From a checkpoint of a small transformer trained on Wikipedia.
Size: width 96, 3 heads of 32, MLP 384 GELU, vocabulary 2048, 1.4M parameters.
Architecture: rotary positions, biases, normalized queries and keys, attention and MLP in parallel.
Training: a variant of Muon for these matrices, 89M tokens, 5450 steps.
Each number is 500 + 25 x the weight over its row's rms, rounded and kept within 0 to 999. Layers, rows and columns count from 0. Numbers have three digits each. The size before them is the row's rms in percent of the matrix's.

# up: layer 4 MLP up, 384x96, rms 0.0888, rows 9-137, columns 48-95
# down: layer 4 MLP down (transposed), 384x96, rms 0.0893, rows 9-136, columns 48-95
up9 097:489467478511500420510509491539508470491513508528515480479545502439493471495553481493537443486492485511471531505496520509476481485531540476498465
down9 096:483524472524515477537503439474512509513547460516581508529488515501482461494499483510500479461475526524484495488508467517496545559498539482514513
up10 107:458470520480508493503464490503456499454441465470533484493509489482531490483488437498503499512496481451491466469475509464488469509459520447508467
down10 091:510526549473451549545494489476480498494489534531513513495463515500493496474544480464540478475519473525511510523491482499493499497515517512470433
up11 085:527482492526490492489481521480483459522459478482531492450518458499513517477473494480524515509527488496465530477522527489454524499481449514525465
down11 102:535476539538509509519511492483498534544475519546501499487513519498469483521520490521514461499502493471475546506474503563457510550497493507506484
up12 083:473538475513493483494494547507538523491530459525435487520511489519493505497538461504560514514502500491521514521476516509492476499485492516488527
down12 103:527476517475486516534482581557516540527474487511404482486478532491498500506460463510498494469513496487524502465504508512529484490488485481495496
up13 094:519485498498460478474452508554453520453492539488454472490469452510504497499527521478503554481467515483519526513479464496461482475521544484460476
down13 087:452505515517523496523492530494550497536528462507485480527506465492540550477526517503528458520493452508506510509525476482487549542499478507551504
up14 114:429506501546481533471488483469489452492479501501495460468488478506543510501494521464490525498523500516503494499513437498478523503514497532514507
down14 115:509542483499527507533484487523469495538488512490487481477453514531520528523538455522447507525503480485530509501498506509486503520508497453493508
up15 098:562511490530517480558484486494501512514494471484454474514524475509519536471528542463502502500475514542509525525503463484490523435515513506516477
down15 105:559470492511550467452495492476501505461517476482482513488516504497502517474483497507485459513516518501512494523504478498467499489524488474513447
up16 095:543519513488513528510506455503456479530509519481535498468471493524492532455465498519487467540480496468500540510536479492469481528458504539454457
down16 103:527506510475496501475536522555471486497495505502552514495507517471514467498475485531513470492481509457489515493500458494459478518453478527451476
up17 097:478525476486476490448494506466507503498483469530479499518527516479512524523561465480485510517481540494525525484537500490498492504553519493464481
down17 094:543484560497483489500469505481503493536529537502509490494555478494488500460503498478477493515528531532542487514474486505495514466498497496486469
up18 106:517500492452502542450508441518517527538482488454493500492481473509513546527511494471544518486516456557483510491505517505504497493506539516509494
down18 095:499492506463529514499525489556492507497485459502489487519520504543455508471480474492542475481483495492456497527499534485531482522499528510516487
up19 092:474490501502538522489460493476484488523462482532529506496494485494472491463497513495567554503493504527480485503500507485499458459494531528482474
down19 096:491487482502514494507475498484518531493504496507537497544531478463556480535523489496444505449528476525457481515507459528512508493501487537478529
up20 078:459487480520486506512503497509497490494539465482459490476493501523496501457493468483518545470491445549508508527535519494480554528475533492471533
down20 088:531497498529483479537506468486506545524496514503412552510540496494499479517522503504490484483508545490538501475506488491439466512542494454493489
up21 112:508495484494483483474517463517491510502511514502490478530507473528469562526486476482541543500491496496523511502494556484513521547537538490521510
down21 104:497521456509506483467472550507526526476517462495487489532484488477495453555467517474502560483553526492484510503483481487516481506486527508461501
up22 088:510521500478493506499541530507470484510448529526514480503543439490521525456473525463517537489488524498488544560501511500469491494466458478506490
down22 089:515487496550481524546514551540507469504482487532515475490501525482537507505492483494509512471491484526447480537491488514508486513561510489519507
up23 087:526495509527488543496517471469500501498450519490503499519483453485478521469567517484513517442490486481511499505503560487509499499482489521496476
down23 091:540535407470493492493493545505519475520483486499505520493561508490491515527507486530471500505493533469474483466494481520497528513493487523538472
up24 095:505447475489471489470539480518541494499475502507553501517506471494491527466511475516485476474489489468475504500497494494520461496485546496516474
down24 094:513485485538516543502491511456491477504495534489510505498495422531557521475482488512484504538507505523475471461540507523547514495499472517482485
up25 107:510469472525473504465452505488505477426488488489503487499502522523465515502472539465535516500471543497488526508440457492484514548511459498512485
down25 103:471458493467527485541509498506506495470504481459505462496455500485495525504511517543545488528459521479557493467521493488494512552554517519464455
up26 100:434515451512482472524486507512527466510524503541510471441502471497478537475477539484485477522483509485489504503496507462535536524504482469513484
down26 103:476454550493509482501485524485493535472487516528499472486516485554483479474489502472543489402503509517522460533493507508538507513488507520506498
up27 097:439491532510495496513527509491517474466540522500488543520508503540497478444475492484499481486476485500486490497472515539494511526497506523461528
down27 092:484495491502533477531462485469549518492510482471496504517498510497530475511483483524533483483479484496497474486521564495520504508510453493459545
up28 112:484533510500484496524505511534526497515505528455520530491512508477490480488499475467498469522526532485461481482528537462498512517519509543517503
down28 112:496478460486546491530480455590519488458463475512521498490537506527482503545492491478484504485495497516441480488525514473497508524550492506525528
up29 107:513484488443514481479529461514530482517489487482506506483516464510478517519520484512506486545514517496489489522557546486504496520505501526519479
down29 120:527498491481491467475511468510521436497542550492533457522560473504482491484508533495505495538507502499469506526475546528471486514483517479492506
up30 091:472527490527472441504480478485506452492489494476471459459521472491486549522516545487540490486500486525493482505479525498483486540490508490519531
down30 094:498490493529497523505507471464461540493478469488516477507491538507505523480517497459461500484481465485520537485456462503502438473491465495509482
up31 109:501475513502468550463466497518517469448552496484525518481477495506507516475479506533531555469460495487503509492485493487475561526515499528490476
down31 102:488497495493491453534470500523530500486484548497468548497456481506523461506488474508501494494518542475475515528521558489485483520503532509559498
up32 100:485459561530446512477516478508493487497466471510494464520565523455468489463507518474506521488490519550480540506526521485523477484499524518474489
down32 094:519511490521476563470494521499498504508456500510433512445504482510527502461517531480509492511506497479507461495509485495516465449520508483528507
up33 112:491505466512495496469533494479467482500503501518488510512460456507514547460517545473467474490511542490497547542451542484514496512481489453493512
down33 106:496550442554509474502515476520471536528532524479495524493484537488488489492486525503511526515510485488512499522541473495499466471481474473508550
up34 087:506490484491517441511502496491486449490487532507501523502520467563509515515497494503461485551497515498503491516463492480503509502523542494484483
down34 096:507473506483479509509487446493542487501505485473478546528521520478532507505464496549477474486532504486539478479489522502517517521490498478539512
up35 112:488520492489464485514532492478504468480493484485505519475514507546540508526509514482516519472552522501524530545519486483491536511492516465528527
down35 109:471500479529489507471526453464507474528492499490524524494513498511532534528475500488502506516507469459505514527537501489493533514513540482486532
up36 110:450539492518506508498538476482438523481511524518482520470556482485509500458520494528466505531493502524517503539492483508562503514461508555496502
down36 108:478520505504537506526470488526449453523487497490469532495516526501476472481544515521467555502466512501497503540503500493482505476480485567497476
up37 100:474542492519470520474465509506563471513484523507486491533489490478486538525502512466528492492501529461491531499518467472506479542507480500528519
down37 096:468480537519503517505510602489485514519466509564486462502513496537496504485550522502502513496500479492515489528516505514467461502498489499483498
up38 099:466473489501531488486491513509483527524476474509527475480502475507508512496533503501498479498477544497497556483492507502498456508470474481497481
down38 115:538510493532500496504493471509505471486538471517500460457520490488496507521512519530494506514502525470477485478524538510534467479485465488514424
up39 086:523511497480462466504503483460506469437549513506469514497506483478504579471519488486528491484496474504478497502503484457529485474530504506514521
down39 087:516478519496490536483511527542494515541468470498503475488523517515506475517513487520493486498531483515542477502513487497515477529471510489489468
up40 100:495487549453497468474535496533510470511462487519502487493471512489516489514506501455491477473499517530501545487470485493480498498499470496484506
down40 108:492480520535475514483501465487498500499485505503530520495479480484547532479478499495538500482514559530490540504517507525470478482485499464507491
up41 100:505484500529521489495548474508440482475492503493459525497540485534495469494460519541511493486492477477448528500494503462495492540523529505528501
down41 087:505523505543508517516488528457494490510514536500478476513511500505515495506539522433534465506498489534501493520497478514552543451517464501497495
up42 083:565520462483497547465500475475454462483490489460512487494488463528509506529522495530471481501486474471522445492558482477517517546519513490486515
down42 084:464468492463513497490477542504510553497459516554492527512515478483495503524458498521535494494503509517465522476509481488463506536503459470542504
up43 097:562514453493494501491511462493478475529516484527503478506464479482459495493485493512531497513477458502482515541498514498462471532497479540481478
down43 098:530529513516481485526531474486517505487473475536498501491461486484494503495511510504491519520537502488495506471501507494503530464531460505522522
up44 093:489482484478485480483475505525449494507501481449474491501499448520566486486495493516506519501527529467482506495457459517508544545508494531455543
down44 093:501504558433485514464494492514502507489502500489490512520498543495505436510512536464494472540503512532499496513494502507500468457483478489478526
up45 111:459512483498499488489493496526525538489493481541524467467490499493531511513543513478476525477455487485498500507467445479517494487473485464514511
down45 124:541499458509482527509502504510550472521487429529478471505466511513523501504510517484507534493488465456524496483497491505513485481482523407495528
up46 111:485518483454544460533508466517471489499471498516478550489524492512477453507527554511508491456517508479486523513489512480487486482510513528467516
down46 108:528485514473505465526517481471499509546483497511493454493494470548496483523519530514550539458542496487474496494459528473482479480487472500482486
up47 093:438515498507460493454486497508497507523509506487481493508505539466491524496494523515507489441473544525489470527516464495488473502500490505505488
down47 096:482479472510470455467521501525489527474474520446507454509508523508495509508505529478476496535504490518493516480489459515513469513534434461532496
up48 079:509497475494473492498505515482506573535472496459515494445516487470475477474497487452508519535524521500505530490482530480472494548564487476520487
down48 085:493470514502510473487479502489507539508484495528465524494542524482545509524465469507511486509526474522479499502477460520514470452492499515532537
up49 109:510510526507476493520497462530553533487563544532440524442521520465502499523487490498505518526491520520509519508471493482466515497526510519474485
down49 112:485499490553482466494501425533497494521532515478490510512474513478471479473516493529532485490462475532519516481491489467507504525543513476515483
up50 108:496468495487505481521491519505527490480537501460503486471538531519540505516478499455459497494502494509520578515532522520454529518518522479541489
down50 109:516483510477506493505525426471491505505521510513549497495527516493487518524441505533503511492469509520502526497455495512487543495512465489483485
up51 111:482535533510495504549516512474515499468509497488535518538566491506498479502520535478523495495553503530499490485481501514497533472453482558485502
down51 109:511461475481509519490484448499468492491525452490502504533495498531506497527481510481531547521470497540496553497487481477469534496482433502474495
up52 104:486538507505447511479503527522489477489503499543490499496503505511542464466490525498587522525475509518504481503514505471498445508522505510496514
down52 099:482523514516547507496474526461550517489493523500481449502517528470521531516511508484504519484476524497470537509487485482537452517461498483455536
up53 103:515510478461447471466530508519509518496491524476514495511522451518510497501527468501473497501437482469505530493520508478465514486563495532488484
down53 101:505529521513519514547520533510508467504517497511484465497479479511495512506525489497496478509552508453548483543492488511510521508509467521519479
up54 103:499534483507475472471473500519510476511490504526481523453467466490499494498546533451535472501489579508500484526483505499512547525543545463522494
down54 105:470451485491523553445495491449464491514497464487497513510502456489511535485507513525506525488487485522532526497509505502523498491507498473514504
up55 094:469513468537482512480491513493499516500497476476511504457459521480482504554543468505492508497508525482480489533487491481537478541511509511465480
down55 083:499538510515473509482518538501514515503500518490484531507550528531521484474520461502489485490514514490498499513503485525539509434488519530521555
up56 092:529464523456468516495479475505519453500490511488523462488528540527512439529508516473504506467502448500493513480510533486481466509479498533456498
down56 093:476468504507484499529510532489493486531465504460492516489510526513498463512502526532455560509495472510513499473500514513463476501488505498490509
up57 101:510530514505481459490510472502510480512476505520512445493529452495461515544514546505523491485522439490520553477504516488514543527488504501499529
down57 107:518492479518491507531510524524496549520495519559487486480498488468475535513509545483526485524526481534511525499483564463531495471500500446472537
up58 108:489590490535494493506502493487513460513497507511506462460515501508510499489506529494515507459454486482515507497497468493459505525524489521498540
down58 116:520503498491511520517405490475502519517503505479494536471506495507504518486487455465515467519481497509490534523484533483478530510494498512503497
up59 102:527540500481518464486509497489494506495512491476511496485504513507497542539549501495536480490507543472475477518497475498503492490515512541525511
down59 091:440482509502510524529485564425517515497501521507501512499473482508501497507527481462502529503475491498493500493528507476485515465462513462510506
up60 112:460536510523523483496466526489525504530520481544485500540514501530435533505504507452519446495507540450455547508501490479479491534512518513519471
down60 106:459480545500530509548482447547505512549484510502536534508513455522480472464516495505502523515479518484509518488499517457504491505500528522474492
up61 110:514523484492480498502481492529501496523447448501514475455470488532495514483492496533480504521478486548497492521490492464484528495495501514506512
down61 122:520520509543475514499493505502514484507488528532504527497474504496506533505538518508483484454492454507514509495492502514477519477519481497487528
up62 092:475501491521481524491486496504475468533483467506531454487475471513492469451503515470474487528457477523473520486509479496490493507484481508497458
down62 095:517472471493427496504509456484527508471478535499529492465518510529514506498466511527546476494512545506480470487479478467520506486509498516533458
up63 098:438473486526477486447489512513522494509528491475535474478480492501487459490518489484497495501519499513470531522502488469501514526466518468491499
down63 094:538480519499488455531472548456505490476509497497450478484447494499485496476486487458538545556496495503467497517497517511480496470509488514520509
up64 087:514526508475480539512484508522507517481486520508473506523472529506486490557499515477489535514484533501574489504463500464483499506485536493459518
down64 083:490492471533515486538536474549480473549459496536496482534480503524493488446512485465495492489506442485510501506510508544537513494485511493534487
up65 102:498479480475544522480526509503499460509518473498493534503505475515465475518500525514526504513483458498494496501530486507488494525486542480543453
down65 099:498525537477518466458512510471507504506467487499483489505531551521458525528480503498563525461502459495516464501521485520526483534519507458524471
up66 092:473483511497467525498489476492521502502506428511518556489467478536503490499496474494494450526479532514468505513495485479478501469514514537493490
down66 094:537511490522494541477478554529503450503532493481508522455479521512539547512493525502527525516521489501523488517463449476480474436477542476478503
up67 104:533471518485512532502497488522466492550501492499490503501508472482441499502504474505484517534472492487504484531518498490504454459492502551484498
down67 108:474533546529528502505530506584472519519509481505487493481507459470494489548521481545481492509502493516476476519491448528506512475507493507451432
up68 096:466464510533490478475538519513465455495495491521497496501480531483506472540531517470517513510472489486512489520467551461483465472487562493468478
down68 093:480494478493514530492499479468511511478525464527560457513482521474473560490464490482495446493489506503500529509529476505486526469541537516519462
up69 095:466511554490501517517542521508482500492546501503488522472475508476482519537524481488485508501490472528486490499479524465503517485474543540453475
down69 091:519496461520493483505471546544501518539481540516458515511527493497512487456477542495454502513473504483500514508489494534414446487495488539544496
up70 126:494536488465501504516488456540521499473509510456534472494478485503498525504499535468554505477519516484503541504541554512493516502505524514533505
down70 122:481485491528489490481511457453528454496491544503413464492541522528477480520483502484505498486498554483498497526518500504500524529508506470519463
up71 105:490515494493476470493533494505524510500461514520543516455526485485476504477556471490513497485497539462512523525460507502499438518517485492469507
down71 095:501523495472484523493461494524463511492484573537523475481524509480494461467521502518490468465556495484586456510482495484537487483509501512499473
up72 111:448472481486472516509456468455504525518526524484505515526535503481483522456541510508519551491492508443513538484468473492487511523497501527525491
down72 115:442502514490467467475467488463499521520539544495451476490508483538476516481495498487526526494438490506465473506503533543503519484515508539509483
up73 104:495511506454503507506488482474495506510490468503501522481441461498496507507496464492466500437468478468495534466477481525483501446519501522457494
down73 107:508467471508508510501493455474461498515486496517548552510470489524533483511492525495491486495481475492482477478477507506477529463522476522455536
up74 106:501492501484493544481477524522502490525525471484487493575527486513491498475549475494489533465483543497472521519513478476491525489490475492549461
down74 116:474474490505510489496518484476483493526526530490487441559532499522484464490525519506541474484503475465489499547472534490502541516501514477497500
up75 114:484509463480537526497511534460469486533510495453514509516468521525445511506500527500465454514472532469487509525519505485511524505545487515488465
down75 111:519461508479508500527475487511484556520475511452523521487421462478512515496550488519509479520459484465462505497519506515542513525506489510547521
up76 108:484466499517485521442516463487465452484502529510476510457487462508498458530482491491488496559516524486506476479507447458534478499463535512468490
down76 126:523505486491505522503509490487459493524520471478515481512520487522529462521513486493527490450468528495470443502457485487479498502547495546457461
up77 107:500529518523490489503471485500525499478535495524521445506507528517496459516500503493509474474501517462482539539518485509487515504498513524506531
down77 109:504468529560545507449471487492511504522516490481517523556536511472464496494524491513499522498476485479531523535510461498546473520480541472481468
up78 113:437514546464507468518459471509459496473499492461450534501499488491497514454505466474479484461512499509518551507516471492463494443469490509513480
down78 111:519481491502520475539521463489540481524536559500538501532494475476479469512508498493503507479486507498467525459449496447485484497527480506485517
up79 097:489507542464531468499502514512502541470498511492516450495448497538515481524507503483550516490474446501529517505489505488469490478520537507502485
down79 089:521484496527493505505497567546504488518450496527487518485464510529519504508469489515450504478559511512506459482497460475509511483532514447474508
up80 112:434465515552485491502479467504488544497497523469538505515501455467524499515527499465511522473536520518501508491428514493517508501514484487492475
down80 113:500485495467513471505486498457477564477509487522508558461502496497481493551488464452512489511528520492507495497482513528485493506489529519549527
up81 104:506504502431469462523518499517511532512518483497500500461534465512491497538519476434483474468520513529521542504518506525510500484510515490509515
down81 101:501502515520519517488490535514479504480533495475464489502460508513477511487437499499531526459501466499525482496520485473553529516481531457521534
up82 090:507490476462462529481526531499464542491535488525523503473499459474521470505514540441500493477514539511484502486545492447489491485525529516501487
down82 090:512500479489511492499492546487532485534454498499472488536445556568519510478527476558525511507492503447494494494476531519500526511483536525509519
up83 092:513510521528496512528556503518456508526504508472524508490480510510506489457542525482500493493527496476504485495471481509492481517468482479467460
down83 090:514467494491524486511476476487526529498527516492504544519490524501527522463514498514500529511473469454485456473524465486547473489538503508516479
up84 102:499502512540510530500508519505502499485472516517477472506557517453487490476528466481480503480467521487519506513498512489485495536501486503458490
down84 095:567500478457498528470434481497456457497531510454495517463485521481528525472543536485500515511497498531489535505493509492526490483479490511483509
up85 092:471497495485516501507514505532474477464515553481520477468523483502476501490501499497431526489452501500516499504494512486509518471501480495497485
down85 092:489520497477502508518523487548497477490489500520476504504492514518522487506505465514483543533503529482537481484543512544475524537461460492516505
up86 092:506460461506458481479510482493523466535507453486478500487486489482492479493533483507503510511557494516467503525522531436496445498517494526478492
down86 083:559525527490538470486530502521545475532448491494528535522456523482537524468494513490502493504467482454462500520490512478478509507474486475556494
up87 107:500488468513493510506506477511484499482491476512504486486546500476467509455510526542479446520485496503496526475522506494509499533517491497506441
down87 105:497512496471488510475517490489513493510481526489447453480521522488538548531563518517503462519486488495523499508518461508477485476483511442503548
up88 105:498509519505548532502537474465505477526511510484489502495510513515505468492524506507501494504530471488489514514473464473509476516518471528512451
down88 103:471491477465481487503502503480518493518517522491505434490519510492547492509494479525515495521466496486468485528498500480481511487511491523463513
up89 096:462520484451507483451497459516507488507480471519443498473488493499489500520511528465476526489500450436499471539518525457524524514511480550486544
down89 090:498515516500504518521490519473546441511504500511462538513507525486490455508497473474467486523492507509534522539506495496489502495457503537510559
up90 097:531476476498462447497514479515505447456480526464502495507517515491506492509541502456493517509493470484471517519512498475520498498512524528496478
down90 099:512492448505464484482510509452525499486500500507547454503490502463520483516470465491504489553496530501458487497528484488521513492463561493526513
up91 098:505518490494547478488523500459480477497513499437539492518500523469478507531502498473485522537551493511523456519536519466450514465530496505478530
down91 099:495513554549501482483477485533508466512531482461514459467478524459489495481498533517488501531502492497466526538516527469512455474498487475519489
up92 104:464490509525548550481524476543467536482500546508479474512507533488505524494507486532487564525495530494493484487495542437461488494486492518540499
down92 103:485513546511516525472524453490495482494536486509449519480471521492454518465440465538490492545515493479473511504531516495528516523498488479458532
up93 102:528485454472493487492495541484503449485494511502509449537502495519464432504491497528515489528491500505508525515488499504446517472459540479513526
down93 102:471513490495497474489484485515498543445523479505517475447455509487481514475493486504503473546557500486529519507490466480527509490510495497523505
up94 100:486496481488467498480493513488493465528482472540469502477522461503494479529532498479544507499490481471485526540445477502464486491466480503499490
down94 094:516516493539463546504519520480540505509461452518490512505503472534528505485485467472530516478510543497502535474535494508516506449498472478494492
up95 100:483478503525509462470508485489509480529499494493504510489511421506514462476484463488479532472488511514483514538442491481522510499488471507438510
down95 096:487525495490459503484486488475543533493503491490518533503519469497502532548513494510515548508472558483490489428511503515508555489520535494500477
up96 101:534536527504503495495484528484497481487518524465506469459516499542443501484475521456526441500495509534507473520504440493490509518486527530480515
down96 094:445458508492561472508509465517481527500537507505543475509482477489543483510476501514467501508491460486531530505511470503499501472550482463490501
up97 099:514463518474497515437487517503492451518497533468481490507517488496494485507484477496500451531519518529482483552537488490509471463490487485470510
down97 100:497523508493513519488508504505481508489473503483493532466448497493499520479515461522503510534497483477470470487531487490540525521509476497553486
up98 105:537507511481507502487495513502509500517504490514501527492497493556517445485473501474538505552510502478512532497513539510484511502509528484452504
down98 118:501523516534463476511524464495529508491501507510504541507523480526484489527479456504515459525506509482425504487493493529448513523503517496505517
up99 086:479473470491477498503534504478531469492558527483539530469501511536508483537496440536504476499503539534462507496514463443506454498553513492496501
down99 098:550519496490536495487495512419472533502505472476509516512480503456471527511472548490505537506480493490495508508479576539495506541501503528506480
up100 094:492499524492545530463468510516523534529506548472467456443481458528479503520482507506466526533535506507479478518468482465491511502439492517522474
down100 097:507505500480492484492542603480449477515521508446456469508511485509496496483499447485493498527470512503465495497503502511501470457491501489510535
up101 111:484477461440509484483501466536465534531469587485532502552511512531471551500501474513512526467489514500495514487485514495458487514497515495508469
down101 103:482534501528500528513485514487475475518511524522512485520488480488467537499463472536529550496506511521460537457512488494513526513501484489455468
up102 089:496474527513486513462503511503490545514532520487509495480448473551504468538512437507545537478512514482510466476469508485518548533510525506528513
down102 089:513510537479498485511486516533526508480519477474400478529501517494511540474518489545499522484480510479562488486484552512510487478474468530501472
up103 108:472501525479507521531472501494517475460522450463518498498526523517519492494507520488532487494471452493511535508512484452533503459495567508485459
down103 103:549477537486518523439495518476512511470488533466492441490541505517492522500502478486517491493480480466486446490520494489563480527509518485491503
up104 115:475481485503538524463423485507485495524523491538494487545469494506522479472479537483495500523512462521507513487522506492455479498506457497501531
down104 115:465536529499535512504538493470549490503468478458498466510511460550513497506504478465525514532505490538472491471446489516512496500509505473552525
up105 095:508469521497481505515502501500488473510497476472535494447486473531512502492493471507499519450548455518479533498470491459519499478464524520454485
down105 091:443507526516456458481549459465490522516503501452494487508466506521467510513535503515518527517516496472510440493525465527490511500486475478508484
up106 087:520536482520513467498511499524488495475491474479509485523444493451470514502488489531517516535478521469477465487501490491471512501477501517506449
down106 088:533460542455545496477475551508494525498527510490477535467470481494523500469509511543488499533500482495471476526497523513535515479495523505497457
up107 089:511507480508515471516506420535483506520504467494514496506498491476531532478511459543489495500518494526492541532478470491519516504494472484539496
down107 094:508505494476513484452476474467497500513489511469508494477526523467495512522516488526476487496488495513501551498526526508469525480547482509510547
up108 095:502531491501514525518510519514534479482503482504453506456535458507496465502538464504521491507496526496467528505495512525554543512499473495482503
down108 095:459496479470459482521471523474504525506515517490432547480511480509483510469534489502499455563509514521487508480535523498495467473489522494500488
up109 100:484461537481483498486483431515447496539520530475516491528477477509495507506518499518532521507503515485497538517437521509482473449510498488450512
down109 099:501520509484514519444461550475495502514503514543513546456543444499489494453505472508496476494527494527518515489469490524537502447468487508490489
up110 097:516508518533466507455491510489498473501460451495498471482459462496518540487526539558534550495512492514498509504512517493480503519500450479543508
down110 097:518528525492555469502520581479512501493492501488516509475494530528550511458529485499501498507482487471515469485490525493495530506490428519509522
up111 092:481506460485497486481477485505469527513530512552497503517524489478531474532541498486552517475504558515538488516473497503461478551481502473484518
down111 085:512470500494518524498476466491548527471494530457501484519492485510468500541504487477447531511524479506492541521539425496516513449502505538499510
up112 100:503500487496484493518445508528491505510481496538515459535517491503514510524476514497449486494529530516493538507435499496505504516493483504492534
down112 107:476449535490466480503499514490494540482487469494493514489558481489501506480468466465470497495529527536553511491490499497501473491512453488514543
up113 105:475511500486500511463470548493489519475509444510490513482433464505446456520497482500443478478498485529484502490453539478491476509495495496510497
down113 105:508516452503493533552511443488456508512518523487536530486477489499528485519501553531516469510486490485527521496499545496479502478501511541477480
up114 086:498526474474475542502500482504503514435468522497523485493519521484515508526476499519512538528523500471460482500492525500464482493527527523506523
down114 089:508476530506550496496480466482475484498510464501495484491469492516492476473528513480492514480460518537542527543487472517501503520481502493507497
up115 103:501511469461503484492502543507526474530504455487506529474525473546515463497498498502502491515516471494443521473494515476512518511505541469543477
down115 096:488480489444544487540473462520493534506485498507507521486494522492531491530446498512539506480508518503523504470471533482516464519510482519491534
up116 091:479514500509480514496481474496506516500486481518485506489531499502465522512505513476494493461484475477510505477476531467485483505527482513488523
down116 084:468505503524480502532486500528546495515433478512474491501528572484519509484516523505448548508508484485548495487478544506504507541522518485536513
up117 101:502491482489513524429503479438521542524498493478535506479519475477465542501561547490516483491476456531528451525498531460509486512470455507521469
down117 108:520496506458504483541482471482532489505516444474481482521536507483424491500494515486505514497476521484517499528503457511518543501504498540524487
up118 103:549507485505527490532491463508476496519499470484466499520519516510481464491500505492470490503507506501498503513485494485493473527505469476489432
down118 098:479532522525558434522476544534543510514520480514464474460486488514469492469519531474475528485511477521493490541496480486497492500495498518494449
up119 089:464532528513442524485514477493512519475501479524508486486486446491488473476490459513483476439540476485527488539529485476508500447543515472537512
down119 086:488443497540481515505510454456480481516495537497522497518500489481515507519503494544495458508468535512514495445526495513498511531528507552502494
up120 080:467489507499493510496519530520520482482575491504503494517508517519423551503526494496456467533499491553473516507477510460505513491516503509512503
down120 085:498517504481448476518527523471458517513477512542524511476468502475513526498453500516497516522521478494520483473528548521448498502467434522506482
up121 099:496515541555473493540509489487502449471487492478485515539493460527488496513494518511518503488534483525497532510491458477491474563505522488458483
down121 109:512516508547472532519520488505492499514492489475503505506486524481496470510468524521469513534504460523490482493538402514461517548526498470465473
up122 087:504494543471490509519557494531533494453507523492492455489512472543492447494507508510492454487493476485532489533497471474536524471454531536523488
down122 084:536488461454487484517514529549497502524489471511507513499479525516506499501480480530467506476464510486481470491475522558508496546504539569473504
up123 108:511542494500494492500524494506503498495480547520485457485524518489557517485534498465442470490487551497476524526467509490471535490480469512456516
down123 101:530514537502503475506509519510489471472516513524460530514496505493481534501519501443476496483511465549505487554496536486555477483507484499438511
up124 083:480480470482536520498526518507514506503474491492506493480516518531542571539523482451555505489453535489481566513492507536485503481528507488458477
down124 092:497534527501470517523487505464483492485490535520506529523501478530501549497525506512495507482503465455520500500489503502458515543469490502511507
up125 108:514440513493540476455517508486524472477531499484521488543493509516478458480537478435523512518556508488523505523456512484469508494491452477504510
down125 109:490469514531554493469491500555508482521508505465497502517487520499504520443519482446478487544512497530473500510468447470517486482510478527494506
up126 092:481487508486475504498484452511476479554511523487536495510449478493501516527490505519540543465501475502533494485484474469482516518467475547465474
down126 109:515524482493501491499525482540491489519477453539495511476451481486502497542481494495453514510541500533495512530479459479513525480497511499477523
up127 110:467568500485519546496494477509467474493502484500484492529449458551513490538486514506484463497495500460468525556485475464524479527495519463476526
down127 107:471502464482502534530530504528523480473484523505503529479491524494536499498500489517492516479525501451504472525492479533534495485518514507450511
up128 109:462511502520499496496445497452445529496456500485532534488468484487510522511525501487503513541545525495516488539503480458473505486483483454483512
down128 096:472493477505505557490452539496502518473505502479524512483456500490538489517584508502510508534494512462488488547499459527475492478502475494506532
up129 089:473510470526495521491561528491474521472508535488530550510489509506489517523496538483476538521516531510514483522481537495464514537515497516529519
down129 089:507488512515474500495518532499485485530462513455478448524494546469500499472508517487493490484472496516516530554514498490519498551435471547521558
up130 114:537536509516487507507540495554514523522523519490519514529517491529510536481512528496516475541535529526534503511533522483508526513523521536477513
down130 173:503541509495467499490522453557499535511520502477502487523505461513485526491477493481503413531511506515496491489508487466506517506486492501484514
up131 088:446539471534479472479466511496465468472490494555510521502529449486516527455522504513492529481504523490478534486510511487474461492510499512512472
down131 101:483498493508505460510475448432505548511526537471503460493540506510507468483476486503494497497494491517536513484530508560518521504509526513506498
up132 093:461479478481495516488500485532534514507470482458522517494475499518494500492523502504505495481466504474483522514510474496489560509471497487498466
down132 092:489516497478533461509487433475479510513521503530516491490477525491506484462496524503565529512463508489518452494507525526482472535513524499490510
up133 107:480496490514480499434491507479495497538470505498511477486456492520498510507512494504503496511491502519530478493490516467441447492479470512448515
down133 103:488488505521531512488487516518517502514449493486509516473452454500505457523520499489487483522463516459513454503468518501472519512505511482500533
up134 087:488524543500494501500514513505475480513489512511471500511490442459525511525507558480523485526528452477501512523514542472519515529491516563504490
down134 092:455492465518488518516520557505442552502534524473486475495543504514492491493497527514503496477509519531564488488507460487531538498560472471498516
up135 082:477542539481482478533505523526497503481524485487550506532504505556502549489510489486583521492496510515500535527501557506472522505466518491544496
down135 087:494501477452525496505518521506505531494487501512484510482502540462444456473490547533520471501523469505479461435500491493506500514554495449516523
up136 106:496491508472453477506485497480520504489483474487464465519507476468478482520519467477510524482497480462542517460488491496504548487499465517491517
down136 098:496500478471515471525505466513439513533500506505541472558504466511451446565541511505510516502514496513489523488503499499501498561478507470448521
up137 092:467517500499537483473502520467489475469484493540505504495490481504535488471506469470508547461467521519481519498499486483456472492506510518523504